From a checkpoint of a small transformer trained on Wikipedia.
Size: 14 layers, width 192, 3 heads of 64 (1 for keys and values), MLP 512 SwiGLU, vocabulary 8192, 8.65M parameters.
Architecture: no position embeddings, untied embeddings, normalized queries and keys, ALiBi, local attention windows, gated attention, capped logits.
Training: a variant of Adam for these matrices, 177M tokens, 5405 steps.
Each number is 50 + 12 x the weight over the matrix's rms, rounded and kept within 0 to 99. Layers, rows and columns count from 0.

# layer 7 MLP down (transposed), 512x192, rms 0.106, rows 473-509, columns 64-127
63 64 77 44 35 42 76 58 52 42 49 53 49 45 40 52 64 57 49 53 48 67 48 53 53 36 46 62 43 34 38 33 31 40 54 63 45 44 67 44 41 42 56 63 78 36 49 25 28 48 68 34 40 32 79 47 49 68 33 52 59 51 56 42
43 44 33 57 34 24 61 75 51 36 62 56 43 52 49 57 58 58 28 38 46 43 35 47 63 01 40 70 61 43 59 43 42 64 50 42 31 61 60 56 48 49 33 67 52 52 52 53 36 56 46 52 61 18 55 34 52 48 29 42 55 64 58 44
50 46 40 52 54 55 47 55 51 38 64 51 51 59 42 37 62 47 61 64 63 64 52 55 65 56 36 51 47 45 40 42 29 44 64 38 45 57 54 40 51 47 44 54 48 41 50 75 63 42 59 41 17 57 50 58 58 63 42 54 42 53 73 33
49 36 68 65 61 47 52 54 52 36 55 46 64 34 60 69 57 40 41 40 25 59 64 55 57 55 62 67 50 59 56 65 58 70 52 61 67 48 57 71 60 54 75 58 53 35 48 48 50 67 48 51 66 69 59 46 45 48 37 45 55 60 54 49
61 56 54 45 66 87 45 68 37 41 45 48 44 56 46 57 64 50 62 53 28 56 43 38 45 46 54 53 41 60 50 32 62 54 36 57 69 66 62 54 60 45 60 58 61 33 53 51 50 68 45 62 48 37 29 44 49 44 48 49 49 58 52 36
60 60 40 60 53 52 37 49 46 22 41 39 45 57 50 48 47 61 59 55 62 67 58 37 15 30 47 56 34 55 39 56 50 58 55 31 58 55 69 53 79 66 50 58 39 48 48 43 45 46 51 59 67 53 60 66 53 57 53 69 55 25 73 55
37 40 26 46 24 33 48 59 46 33 61 46 69 47 47 58 55 52 47 49 58 42 41 44 64 47 63 51 52 26 64 45 47 41 66 36 65 78 60 34 51 39 62 57 53 29 61 51 26 33 59 42 43 48 32 56 39 43 48 42 35 63 56 45
17 69 39 33 44 52 74 32 49 54 26 44 55 40 69 55 66 78 33 40 50 48 49 62 66 65 38 47 44 34 36 56 31 84 28 37 66 35 43 40 48 50 57 39 74 55 37 58 45 42 45 38 50 48 47 29 33 56 60 50 86 48 77 58
41 44 50 37 45 62 51 37 44 66 39 42 37 68 59 61 53 45 41 53 56 37 36 32 64 52 57 47 41 60 54 34 52 77 38 52 33 56 36 69 39 62 47 42 38 50 36 34 51 54 51 48 36 53 42 49 62 45 58 52 27 63 62 26
39 54 76 71 46 56 55 65 38 60 63 71 29 67 67 55 45 48 40 64 27 48 54 54 42 43 53 42 42 48 57 43 47 71 30 52 62 58 45 37 36 49 58 53 59 45 60 51 31 47 61 47 63 70 59 75 51 38 47 44 35 44 39 75
58 32 36 62 40 48 57 55 42 50 53 56 43 37 55 31 19 39 49 57 54 53 43 51 34 62 25 61 60 79 55 63 74 46 57 54 42 46 40 62 50 44 59 42 44 45 52 33 67 44 62 47 28 49 86 62 59 60 39 45 28 82 57 62
43 57 55 38 43 49 46 43 36 56 50 60 55 50 42 35 36 54 46 71 61 41 55 48 70 35 37 50 55 51 51 55 55 50 37 51 60 32 43 60 57 55 43 68 58 58 40 49 50 32 46 49 61 49 74 50 52 52 42 57 54 47 50 59
41 49 54 57 55 49 52 40 57 49 33 53 46 38 30 47 67 50 43 37 52 36 55 39 59 75 50 55 41 59 20 71 52 44 44 43 59 42 75 48 62 53 63 35 45 38 51 45 40 39 47 49 55 61 36 52 67 45 62 61 27 53 42 30
66 50 63 70 60 63 59 49 54 37 47 60 33 32 54 24 60 32 38 57 53 51 32 24 48 44 49 56 65 43 55 31 48 52 49 60 59 53 51 48 39 24 20 59 58 26 41 74 48 56 45 64 68 33 60 60 69 54 52 36 51 63 51 76
52 46 46 44 39 47 60 57 77 36 38 54 63 32 64 46 47 38 58 46 62 38 53 49 52 58 55 44 64 57 62 59 49 46 55 53 52 48 69 54 58 69 42 58 50 52 59 57 49 31 71 68 52 54 60 44 47 79 48 36 69 62 55 52
37 61 53 63 46 47 39 45 32 68 41 57 46 56 77 56 30 28 58 47 42 75 42 50 66 50 52 37 78 59 46 32 57 42 31 60 35 60 33 28 42 39 44 49 60 50 29 41 50 59 45 74 43 39 45 44 41 68 45 72 36 36 50 35
52 64 71 35 31 56 32 60 36 41 55 48 72 44 30 35 73 41 58 59 44 58 30 45 44 42 54 56 35 55 48 38 52 31 52 45 63 58 53 44 52 51 68 56 33 66 70 51 56 67 45 37 38 46 52 63 35 67 42 30 65 63 68 64
50 60 46 50 65 54 39 57 43 45 64 19 51 72 39 55 44 57 65 59 66 61 44 32 44 69 53 40 46 62 40 43 55 50 41 46 28 41 60 61 44 59 73 44 48 48 42 49 61 52 53 61 49 36 39 47 61 43 63 70 50 55 59 54
54 48 56 53 31 39 28 50 44 62 58 38 47 61 33 42 49 50 51 37 56 49 55 41 55 61 48 47 53 64 35 63 36 52 57 48 43 59 78 51 56 41 32 64 56 45 58 57 38 49 42 50 61 41 56 39 48 51 70 64 57 40 52 46
46 63 40 59 44 41 45 44 69 37 31 70 51 38 66 38 59 36 38 56 58 33 48 35 52 55 48 41 44 50 44 53 22 43 52 49 69 29 46 45 44 53 51 48 64 62 23 48 46 50 36 28 43 44 58 37 64 58 42 31 69 76 67 47
33 41 58 28 35 50 32 76 41 36 58 26 38 40 52 47 46 33 60 77 39 47 35 49 51 54 41 80 39 29 55 47 48 39 44 61 45 47 73 46 44 49 72 38 44 28 44 49 43 34 38 56 32 59 37 54 58 63 43 48 66 46 59 48
46 37 37 62 46 57 48 51 36 68 52 65 56 46 42 31 59 44 42 39 34 43 62 50 52 66 56 52 78 44 48 50 43 64 23 50 30 55 48 62 62 51 39 64 56 57 49 47 43 60 49 56 39 37 60 58 66 35 45 36 67 33 39 47
49 35 46 49 40 47 45 56 36 62 63 57 45 56 59 34 41 57 41 50 37 43 56 58 63 47 73 52 56 47 38 52 60 34 63 44 54 35 25 27 47 37 67 55 56 60 37 48 58 59 44 55 73 39 59 48 58 56 63 53 40 34 77 55
46 23 54 51 46 63 50 40 58 56 69 51 49 53 56 76 61 39 43 42 36 53 55 45 58 51 49 45 31 58 50 51 38 53 46 39 53 64 60 59 47 31 53 58 87 32 52 33 42 50 33 53 49 66 27 56 49 40 60 48 60 42 56 46
45 45 52 44 61 41 68 59 44 45 50 67 54 46 52 41 35 48 42 54 53 38 41 60 60 59 30 57 58 51 40 36 38 32 63 47 59 48 21 36 57 57 45 51 44 66 54 49 35 45 75 36 33 48 48 41 37 40 51 39 42 56 49 37
29 43 59 44 56 50 70 40 41 55 45 48 33 40 59 49 47 53 65 56 61 40 52 60 56 49 31 41 59 44 60 47 58 55 33 53 53 44 45 43 57 37 49 56 42 41 50 57 39 56 49 38 67 30 77 69 43 54 34 59 50 50 47 56
53 50 68 47 46 58 50 59 52 46 62 32 54 51 54 55 54 44 57 54 42 62 54 48 32 53 39 45 40 53 50 59 60 40 30 68 47 48 63 45 65 54 55 45 47 33 57 60 51 54 52 70 61 61 47 51 50 39 41 45 33 61 36 55
55 48 50 48 34 55 40 62 28 67 48 39 52 67 54 53 37 45 59 43 46 39 40 47 63 52 61 28 53 34 49 32 54 34 54 52 62 43 58 45 56 58 42 33 51 62 52 36 38 50 47 24 35 42 41 14 65 55 25 52 34 75 40 49
57 43 49 43 56 57 44 51 62 34 37 54 46 52 56 51 53 47 64 66 32 56 49 51 57 58 47 52 51 45 53 43 48 63 42 47 70 40 41 69 56 58 44 49 52 56 51 54 49 55 47 47 49 45 29 56 49 58 51 48 57 65 54 45
53 54 70 27 53 60 54 61 75 50 45 51 74 42 56 65 45 64 60 33 63 51 33 31 41 82 52 81 23 31 72 69 36 35 70 64 15 58 72 72 66 51 61 61 37 52 55 52 41 45 60 48 43 62 33 41 45 45 49 52 48 38 66 37
63 35 50 30 39 37 41 40 50 50 42 43 43 34 35 41 49 33 49 44 57 44 32 57 58 66 41 47 56 57 46 47 47 66 56 48 44 40 60 55 69 33 46 40 71 13 37 32 59 53 45 61 39 35 49 53 59 74 41 43 68 56 37 65
40 42 55 52 43 46 48 45 67 49 68 43 54 64 38 49 66 34 34 32 54 49 55 44 43 48 60 55 31 46 26 70 43 60 53 59 48 61 53 66 48 46 53 50 41 52 59 52 38 47 59 44 46 52 30 37 62 42 54 33 38 54 36 43
38 39 49 53 52 42 37 40 63 35 46 51 53 48 39 45 44 27 43 41 44 51 46 46 71 47 48 49 41 47 48 50 41 61 57 61 48 52 43 56 34 45 45 55 61 41 54 55 35 52 30 40 24 33 31 44 54 41 36 42 63 46 58 52
23 56 52 76 70 55 51 38 39 47 46 28 42 53 57 56 64 38 44 48 57 16 78 41 46 40 74 77 45 49 37 43 40 44 38 53 58 55 39 74 43 58 44 37 52 26 47 58 48 54 48 41 69 50 64 49 49 59 55 56 61 50 47 55
70 62 55 51 78 62 52 45 40 28 50 49 60 60 69 55 46 53 43 44 47 34 65 39 41 49 58 50 50 61 65 71 57 67 51 44 44 33 48 47 46 40 51 57 63 43 42 62 42 45 44 53 59 61 46 72 47 45 63 32 33 87 51 46
55 40 53 59 52 46 60 47 45 40 35 43 63 66 70 49 66 52 46 58 64 49 53 51 56 56 56 46 26 41 32 45 50 47 52 38 43 61 55 53 59 40 58 38 70 51 32 57 37 65 58 37 50 51 78 65 52 63 59 55 67 35 68 47
37 41 53 31 66 62 42 50 48 60 48 40 43 55 46 63 63 63 68 62 56 37 25 59 61 64 41 49 56 46 69 61 44 54 37 52 45 69 58 41 52 59 48 67 50 69 46 57 44 47 51 52 62 63 00 36 60 37 35 61 71 32 48 55
# layer 7 MLP gate, 512x192, rms 0.143, rows 474-509, columns 64-127
49 77 49 42 25 18 51 58 44 39 51 56 45 63 30 48 55 70 44 34 52 39 47 57 52 28 31 50 59 53 65 53 24 42 59 60 38 40 45 66 47 57 73 63 61 35 55 46 44 62 60 48 52 51 56 51 56 46 55 43 73 46 54 57
35 36 38 41 45 33 64 73 39 48 43 57 40 54 40 36 32 63 58 57 52 52 45 52 56 43 40 67 50 47 61 62 39 38 66 51 45 55 38 39 54 69 44 64 47 59 34 34 46 60 65 32 28 59 57 53 56 53 49 30 48 41 41 41
66 36 42 59 56 49 38 62 60 65 48 34 48 47 52 73 39 36 38 48 56 47 57 40 67 50 34 37 54 74 57 56 58 54 63 69 36 48 53 32 55 44 52 65 63 79 39 47 53 64 60 56 57 41 62 53 41 34 52 49 45 67 39 58
50 35 42 29 34 24 56 39 39 42 60 26 49 53 44 56 37 42 60 49 62 64 62 50 42 64 55 39 42 61 42 64 40 30 78 58 32 60 64 48 43 47 52 31 46 56 22 57 49 43 36 27 47 45 54 35 40 52 68 48 41 34 57 60
63 53 62 68 48 28 55 64 68 37 18 62 44 46 33 74 52 62 33 58 64 31 56 45 56 48 55 25 44 46 61 44 55 50 48 40 39 53 62 33 32 41 23 65 55 61 38 15 56 53 44 43 43 61 60 34 47 39 66 27 70 45 45 60
38 57 58 58 62 65 37 47 43 63 56 75 52 61 66 55 17 46 48 43 55 31 67 48 45 37 62 56 34 46 33 42 63 59 50 54 36 42 46 70 56 46 56 65 26 28 60 44 44 40 65 64 58 65 37 57 55 46 34 45 61 38 39 64
55 58 52 46 53 37 49 65 43 40 65 84 65 70 42 50 41 39 21 46 69 24 36 50 61 48 53 35 57 79 58 36 54 37 61 49 14 49 55 57 54 72 59 57 09 55 49 58 41 40 57 50 64 58 51 36 35 29 40 28 42 50 44 49
31 37 36 38 31 38 50 54 48 40 55 50 46 36 28 69 71 66 59 56 48 56 54 47 57 39 67 36 28 54 34 50 56 21 43 37 38 42 61 30 16 52 38 68 34 34 54 66 49 62 45 39 36 47 46 36 56 45 62 51 65 54 51 49
68 57 46 50 61 49 49 52 53 43 60 43 44 69 60 51 37 47 44 51 69 55 16 44 47 65 36 41 36 58 42 67 47 55 69 62 48 55 48 43 52 87 52 49 47 62 53 47 55 35 33 53 62 91 42 58 32 45 49 35 70 64 35 49
27 42 03 55 46 41 64 36 39 52 58 73 81 47 47 46 20 34 58 66 55 40 44 44 50 55 49 48 44 71 32 85 60 42 65 38 21 48 40 56 40 49 47 65 50 46 35 69 50 24 39 41 26 38 58 56 65 44 62 34 66 24 47 62
70 46 61 59 62 31 56 58 52 44 47 45 42 66 49 60 58 40 38 34 46 64 48 46 27 52 65 46 31 39 35 39 55 54 60 48 48 61 49 46 46 34 55 25 49 52 61 45 47 49 65 45 32 44 57 44 57 51 41 40 24 47 75 56
50 26 33 45 58 30 61 49 42 55 16 45 50 41 53 40 23 80 49 50 46 47 38 40 42 77 32 44 42 60 41 55 54 47 50 58 56 55 28 51 25 50 60 52 53 69 57 50 59 56 52 50 45 67 47 67 31 46 58 41 42 62 33 52
60 46 31 51 33 43 42 70 70 35 61 56 69 48 50 56 40 20 43 42 60 30 43 51 41 89 62 41 37 50 37 84 52 58 70 47 40 53 60 49 66 50 47 60 34 33 60 32 45 59 57 51 37 73 49 55 51 47 67 61 42 47 42 43
47 53 34 50 35 72 41 41 44 40 51 50 58 46 51 56 42 45 38 68 60 23 38 65 53 53 47 51 20 39 71 57 67 36 41 53 40 40 56 28 37 64 31 55 28 61 52 67 51 34 66 50 49 50 42 55 48 43 51 51 75 48 39 58
56 37 34 41 64 25 61 77 59 52 40 30 58 74 48 55 47 64 43 53 45 60 43 51 63 66 44 54 26 52 36 30 60 55 57 48 67 69 49 62 56 67 47 37 15 50 41 44 56 69 52 46 48 43 63 45 45 48 55 68 53 69 59 31
50 49 42 48 41 55 17 47 50 58 65 43 66 50 51 41 38 56 49 40 57 36 48 46 45 47 31 65 44 63 53 53 68 22 56 49 65 43 64 40 61 51 59 55 46 79 57 51 55 57 49 41 69 40 56 30 22 55 49 34 78 55 21 49
64 57 50 31 53 37 37 57 38 31 44 33 55 54 52 65 43 38 45 50 60 50 38 56 61 31 48 56 60 56 46 46 37 51 59 55 54 36 50 53 40 56 63 60 28 53 56 55 37 56 48 66 50 45 35 45 38 53 58 62 60 46 28 37
58 48 41 42 63 54 55 53 42 49 35 71 54 54 58 52 67 66 49 59 52 40 47 74 46 45 51 50 42 53 78 43 62 41 60 60 58 39 33 61 35 54 56 50 42 53 49 31 65 58 59 56 47 55 43 52 55 46 25 33 57 57 41 59
42 45 54 42 60 50 57 48 64 40 66 57 41 55 42 58 44 44 72 31 54 51 36 57 42 67 43 44 49 50 54 63 54 50 69 65 36 53 30 25 31 58 59 47 43 53 45 48 57 34 53 48 55 83 39 49 45 41 54 48 42 64 43 58
49 43 38 32 50 55 30 51 38 74 33 40 50 55 43 46 47 39 52 71 57 36 32 50 77 33 52 60 22 77 42 58 65 34 58 84 50 63 67 47 66 58 49 60 49 70 38 55 48 70 64 57 36 51 54 37 49 41 39 65 52 28 43 60
47 44 29 66 46 24 54 61 50 60 47 45 68 44 49 38 49 56 36 57 52 41 69 56 61 45 61 55 60 54 68 66 38 49 73 51 35 51 37 78 33 48 69 46 53 45 56 31 62 50 70 54 39 51 50 47 52 29 61 31 54 56 71 50
53 61 43 58 50 57 36 65 52 40 44 51 52 47 64 56 42 63 28 60 49 45 56 36 44 66 57 55 53 50 83 59 68 54 41 42 39 42 38 55 59 46 46 49 56 42 39 40 77 43 64 49 49 58 55 48 51 49 58 52 65 41 57 31
61 40 55 52 55 37 47 64 43 42 56 48 49 68 37 48 45 36 34 51 52 44 49 76 77 50 58 42 51 53 51 56 24 54 76 80 44 37 38 50 61 53 64 60 38 56 59 52 51 31 78 51 24 55 41 39 32 53 53 42 43 46 37 59
32 55 63 47 51 47 53 48 60 41 47 66 53 47 60 56 48 63 40 40 38 53 26 39 49 57 46 53 42 57 78 64 58 59 66 63 54 61 48 49 52 61 53 51 33 66 47 36 54 51 61 19 25 58 49 48 37 41 46 37 78 48 42 34
66 60 57 53 41 34 54 55 55 44 46 44 50 61 64 59 38 48 37 54 38 59 45 50 40 47 67 47 36 53 43 49 45 55 67 32 43 61 51 72 35 49 36 41 58 49 27 42 50 66 47 44 35 53 64 36 57 23 55 46 52 69 40 39
55 34 29 63 27 51 34 54 51 57 55 61 52 65 46 45 52 52 56 53 56 50 67 52 31 67 42 47 44 56 23 47 56 44 49 56 42 51 58 32 37 49 62 67 40 55 68 46 57 21 46 69 48 64 38 40 38 51 30 37 36 33 40 53
42 48 33 56 68 58 48 66 51 43 50 56 50 71 45 51 50 48 40 78 67 42 40 26 46 67 49 38 31 71 46 38 45 52 64 52 51 58 61 41 29 64 33 35 37 57 61 54 56 55 57 31 56 38 29 26 33 52 49 45 59 26 62 54
63 40 48 51 52 62 43 49 60 47 59 53 66 28 51 52 36 36 58 56 53 61 48 39 67 48 51 57 63 46 67 36 58 52 60 38 50 36 49 56 48 53 33 62 40 56 36 42 57 59 65 54 43 47 32 46 57 51 55 45 47 56 42 49
33 59 45 59 38 49 27 68 45 56 51 43 47 65 74 68 32 50 41 69 67 41 57 71 75 60 50 44 60 64 51 54 44 26 63 65 30 33 64 63 41 59 58 55 30 50 30 22 49 54 44 37 37 49 62 34 48 27 42 54 62 54 48 75
55 46 52 37 29 45 42 49 71 67 55 34 38 56 55 60 36 61 70 74 45 28 34 34 69 48 54 43 47 50 61 52 52 39 43 52 59 77 63 41 43 45 34 49 32 50 55 43 53 29 48 64 54 65 47 46 63 32 44 39 44 39 70 63
28 25 51 47 49 31 41 48 60 33 44 40 49 52 30 56 57 51 57 34 54 33 49 55 47 58 53 47 43 37 37 60 47 40 31 54 47 52 53 33 44 74 59 50 49 46 61 47 35 36 67 39 51 59 53 40 51 48 43 27 27 52 40 62
35 39 41 65 36 28 46 56 20 65 39 60 40 56 42 52 60 61 60 37 68 57 53 50 48 52 50 52 57 42 47 43 36 51 52 42 34 24 74 35 56 60 51 42 50 33 44 56 70 64 52 47 48 44 61 48 46 46 55 51 58 25 55 46
50 52 30 25 34 41 42 38 60 50 39 48 50 61 50 67 40 69 38 67 64 62 59 54 39 47 45 41 52 59 71 34 48 54 65 51 42 64 54 45 31 47 32 37 42 55 52 42 57 34 30 58 35 53 46 45 52 28 45 21 58 60 44 55
50 73 48 49 30 58 39 62 49 64 45 41 45 61 15 44 50 53 48 76 53 19 39 54 68 44 42 38 40 66 42 41 58 19 79 30 47 53 46 34 46 68 40 47 41 50 57 42 52 43 49 36 42 61 37 52 48 36 44 41 52 22 45 49
79 44 55 56 59 49 23 72 58 81 50 51 63 59 41 57 28 41 57 68 70 43 50 58 39 42 44 25 57 68 53 54 54 62 42 51 58 70 59 46 63 46 29 41 19 46 60 59 48 55 34 58 46 42 50 57 55 52 59 59 54 61 30 72
59 52 43 50 42 46 33 68 52 53 43 52 56 51 50 57 50 38 57 62 60 48 40 56 39 69 36 33 33 50 47 77 60 57 53 82 43 62 59 39 44 44 50 65 50 41 62 67 58 73 36 46 48 77 43 60 53 44 50 37 57 54 58 33
# layer 7 MLP up, 512x192, rms 0.149, rows 474-509, columns 64-127
46 49 42 56 51 51 50 60 59 64 52 62 29 41 63 61 60 38 40 70 39 48 38 33 37 50 60 53 45 55 61 50 69 60 41 51 45 59 62 55 33 62 36 48 59 45 51 11 76 48 54 69 53 35 38 55 22 44 36 51 35 43 56 63
41 47 47 48 59 35 45 53 51 57 48 42 36 52 37 64 51 42 56 63 59 51 36 55 62 48 80 38 42 58 71 64 52 45 34 32 48 39 70 35 43 55 55 43 68 49 69 63 53 60 45 69 55 65 46 38 40 42 37 48 44 42 35 55
72 40 54 56 55 65 59 54 53 32 66 42 32 48 62 59 51 61 56 53 40 67 61 49 67 50 27 43 49 44 65 37 68 45 70 50 49 57 52 57 53 43 37 54 50 32 53 49 56 62 56 41 40 68 49 59 54 52 44 39 41 53 60 48
34 55 44 53 48 56 54 34 45 50 66 40 64 39 62 59 41 63 36 41 41 57 62 62 51 56 52 51 44 51 62 78 74 44 53 64 48 47 44 33 61 39 44 43 56 65 42 55 31 44 35 53 68 36 58 38 49 49 59 56 48 41 68 58
58 54 67 63 55 51 52 79 49 62 41 57 44 36 52 38 57 60 53 38 38 45 34 61 63 37 44 38 32 47 26 35 28 35 63 63 60 46 53 54 37 47 47 58 53 45 76 57 40 38 35 72 52 39 50 56 40 42 63 54 45 64 57 54
53 38 64 65 68 65 58 39 51 50 42 53 25 41 54 37 70 59 37 47 45 49 57 69 74 48 49 52 55 78 69 51 67 59 30 66 59 55 53 38 48 32 60 42 60 57 53 47 35 70 69 70 55 48 54 59 43 54 62 43 45 63 59 63
35 43 87 46 55 41 59 33 45 39 58 11 60 46 44 66 68 49 66 56 60 56 30 38 49 50 52 63 69 22 57 73 69 47 24 63 80 66 57 54 64 41 68 49 64 73 68 48 32 42 72 52 61 40 58 73 50 52 52 52 60 41 61 41
61 57 51 57 47 45 40 52 32 43 67 53 65 52 25 52 31 40 52 32 50 57 48 39 45 54 64 40 40 54 37 51 55 47 55 48 52 37 55 45 59 61 29 75 54 49 69 43 43 57 54 38 42 50 40 38 64 62 38 51 57 56 59 71
57 59 67 50 55 45 65 42 42 57 58 33 31 44 55 44 73 60 28 39 71 56 66 41 53 48 41 48 54 35 53 68 59 40 48 65 56 62 59 36 81 74 56 68 56 46 70 41 62 28 37 39 70 58 65 58 41 41 60 37 56 47 39 51
44 57 76 23 45 38 55 49 63 25 28 43 46 46 42 70 49 52 58 47 54 39 46 41 38 79 73 71 52 49 74 56 55 36 42 54 58 47 49 52 46 53 49 56 68 32 39 41 44 41 52 42 74 46 43 38 12 38 54 44 32 32 66 43
62 52 45 43 57 46 53 43 67 63 35 37 50 43 61 40 63 40 56 29 46 49 50 51 24 65 65 53 53 47 37 53 27 58 48 60 47 60 56 66 47 41 50 25 50 34 52 48 49 49 49 62 52 49 59 51 60 49 50 47 46 57 46 61
50 59 47 61 41 52 57 69 57 46 28 30 46 69 60 59 50 69 51 70 57 42 37 32 47 56 43 52 43 51 69 40 44 43 46 56 56 58 46 49 43 48 50 53 48 49 54 53 72 57 33 57 43 49 38 56 54 46 51 41 70 52 69 56
47 36 58 61 15 54 52 61 51 48 51 60 42 43 51 25 28 42 66 50 50 53 36 28 65 58 59 38 52 54 53 42 55 46 45 36 54 56 71 56 60 58 51 44 55 20 68 26 48 73 60 70 44 48 45 51 55 53 66 85 48 16 47 52
45 58 58 43 61 42 58 36 69 47 42 36 40 45 52 72 57 43 62 60 39 73 40 42 40 47 66 35 77 46 42 58 37 51 42 59 50 71 67 51 49 30 67 54 58 45 45 37 43 59 54 34 48 71 43 52 37 51 75 67 52 51 40 28
65 56 61 59 58 48 46 73 57 62 39 43 41 45 39 39 64 32 33 43 40 31 38 51 57 58 53 72 63 34 36 34 45 52 52 62 49 79 56 67 72 49 49 77 62 50 45 21 39 48 47 52 61 28 57 59 47 56 50 44 39 54 49 50
61 50 30 27 61 41 41 61 40 53 25 45 42 59 31 49 46 40 54 60 44 56 40 51 84 44 70 41 32 44 57 45 48 55 55 54 40 47 51 44 49 49 41 50 51 33 48 43 50 48 73 58 33 71 63 60 73 39 46 53 37 43 42 70
63 61 64 72 50 27 54 40 55 43 49 52 58 52 62 56 64 63 49 44 55 46 43 59 68 48 47 46 61 43 56 62 59 47 66 47 52 34 52 44 42 36 62 66 46 45 43 56 51 56 57 50 55 58 51 54 41 45 33 33 59 68 49 47
42 43 52 38 62 54 52 52 44 42 33 60 57 35 49 36 54 45 55 66 40 38 58 73 45 46 68 63 65 54 65 41 47 53 44 54 69 50 34 58 51 45 65 40 46 56 41 32 55 50 50 48 43 52 44 51 52 60 47 44 66 59 38 46
32 48 50 45 52 42 40 60 54 27 60 60 48 59 37 59 61 43 61 42 40 51 52 54 50 28 71 62 46 57 55 29 46 49 41 51 34 59 64 44 42 51 58 48 48 48 54 71 68 75 45 50 40 44 47 38 41 57 38 58 48 38 64 38
64 38 44 85 49 40 60 58 60 73 29 55 53 40 54 46 59 61 46 40 57 43 67 56 34 59 36 39 46 70 63 72 60 25 79 57 65 71 52 52 37 34 54 54 74 51 46 45 64 49 52 50 57 64 55 41 64 58 49 55 43 53 36 62
74 61 49 61 56 37 43 27 48 46 26 54 78 68 45 59 46 48 32 34 45 59 63 47 38 63 62 61 57 67 61 64 84 51 44 71 57 37 41 48 61 41 55 34 52 45 28 44 68 62 45 59 56 68 52 52 36 57 59 33 47 69 56 46
37 53 47 63 48 65 36 62 65 64 25 51 49 33 52 49 42 58 56 48 52 41 56 30 59 69 52 41 40 54 65 64 40 58 46 55 41 43 69 58 21 43 32 55 48 52 46 63 61 52 58 50 28 57 36 36 43 49 46 53 57 65 45 52
64 48 44 58 58 50 46 38 51 42 47 30 45 55 69 64 51 44 33 60 74 51 61 56 47 65 55 46 55 53 57 75 43 60 58 66 53 29 55 44 47 64 77 52 57 60 45 60 56 47 49 52 52 64 43 57 30 46 66 58 56 62 48 46
58 31 52 55 53 53 46 49 51 73 69 35 60 47 51 66 47 40 63 60 46 47 55 58 55 60 43 45 68 77 66 40 54 38 40 48 43 45 30 57 40 31 46 44 48 59 26 33 44 23 40 71 70 33 58 49 44 53 21 31 30 40 43 66
62 57 59 46 50 46 48 35 59 50 54 44 32 63 62 52 60 57 46 60 44 50 48 58 33 34 54 47 51 45 36 56 42 74 73 42 66 67 50 71 38 53 27 44 71 33 44 51 50 62 56 44 46 46 55 56 51 39 41 56 45 64 34 32
64 60 45 57 43 55 64 61 61 47 43 40 55 66 71 32 47 56 60 48 55 61 32 60 61 54 47 62 44 33 39 54 39 57 58 33 42 71 59 53 58 45 41 44 46 68 59 40 39 71 54 44 49 43 45 42 60 47 63 53 48 57 70 55
36 50 52 29 46 44 54 29 48 38 62 40 57 52 32 31 55 56 38 50 54 36 43 48 25 50 29 42 13 55 43 48 77 34 36 61 46 51 37 53 24 41 37 37 40 44 49 71 56 45 54 37 74 62 52 43 70 53 35 62 53 59 47 42
24 52 52 59 56 53 39 53 45 50 37 58 57 50 49 53 49 57 40 44 53 43 42 48 61 30 36 48 50 57 47 52 45 45 58 46 38 50 55 39 31 42 57 44 57 33 33 42 50 40 45 42 44 50 61 36 48 63 51 55 59 38 44 49
83 52 44 76 40 33 45 58 53 45 49 52 60 54 63 52 75 45 62 47 38 29 28 44 51 54 36 58 66 60 80 40 38 51 62 29 45 62 42 49 57 53 56 47 43 85 25 61 68 49 42 78 36 33 38 42 52 56 33 38 33 44 41 43
48 43 52 54 67 65 38 34 56 45 49 50 43 76 50 40 40 42 36 44 54 49 46 36 61 61 42 55 40 58 54 34 61 53 35 59 43 75 53 73 59 27 48 46 38 51 47 72 35 56 69 59 39 69 59 45 55 58 38 57 41 42 45 48
53 50 39 60 46 64 47 62 60 64 53 57 39 35 43 65 54 54 54 52 61 60 46 51 70 64 29 41 62 45 60 28 42 38 54 44 54 29 60 52 68 58 35 59 46 57 41 37 65 52 49 65 34 35 47 58 51 54 42 56 56 56 39 57
59 48 51 60 36 50 34 47 29 52 28 45 53 38 54 44 61 45 58 55 60 46 46 47 31 44 66 48 50 50 62 39 60 45 50 40 38 56 58 43 55 48 39 51 45 53 45 64 56 54 58 52 80 46 56 37 34 51 57 41 41 36 22 56
41 46 49 25 49 55 61 24 43 43 33 52 61 52 55 47 53 77 52 58 48 49 71 44 37 54 44 37 57 42 62 41 40 71 58 43 42 41 54 56 19 37 55 26 60 46 32 46 66 25 43 59 43 57 55 50 35 49 30 47 56 42 45 47
55 40 66 69 43 52 51 66 46 56 21 49 41 66 37 25 56 51 52 57 53 46 50 68 64 37 63 45 41 32 31 42 37 56 36 51 49 52 42 62 34 59 46 39 34 45 61 52 61 58 32 45 51 59 60 58 88 67 53 61 44 64 57 44
46 46 29 63 33 61 29 63 51 49 70 54 46 63 53 57 39 55 46 44 48 43 56 48 51 54 34 37 72 68 52 41 52 71 62 37 55 58 54 54 70 40 48 32 24 51 55 63 33 60 33 60 55 62 47 33 57 61 57 53 46 62 31 61
50 31 43 64 57 55 54 42 44 26 34 56 47 57 47 48 57 46 63 45 47 74 47 44 47 35 29 41 41 16 53 44 60 50 44 51 48 42 57 43 53 48 55 65 53 60 55 54 66 38 47 40 46 51 42 56 58 49 48 58 65 52 60 36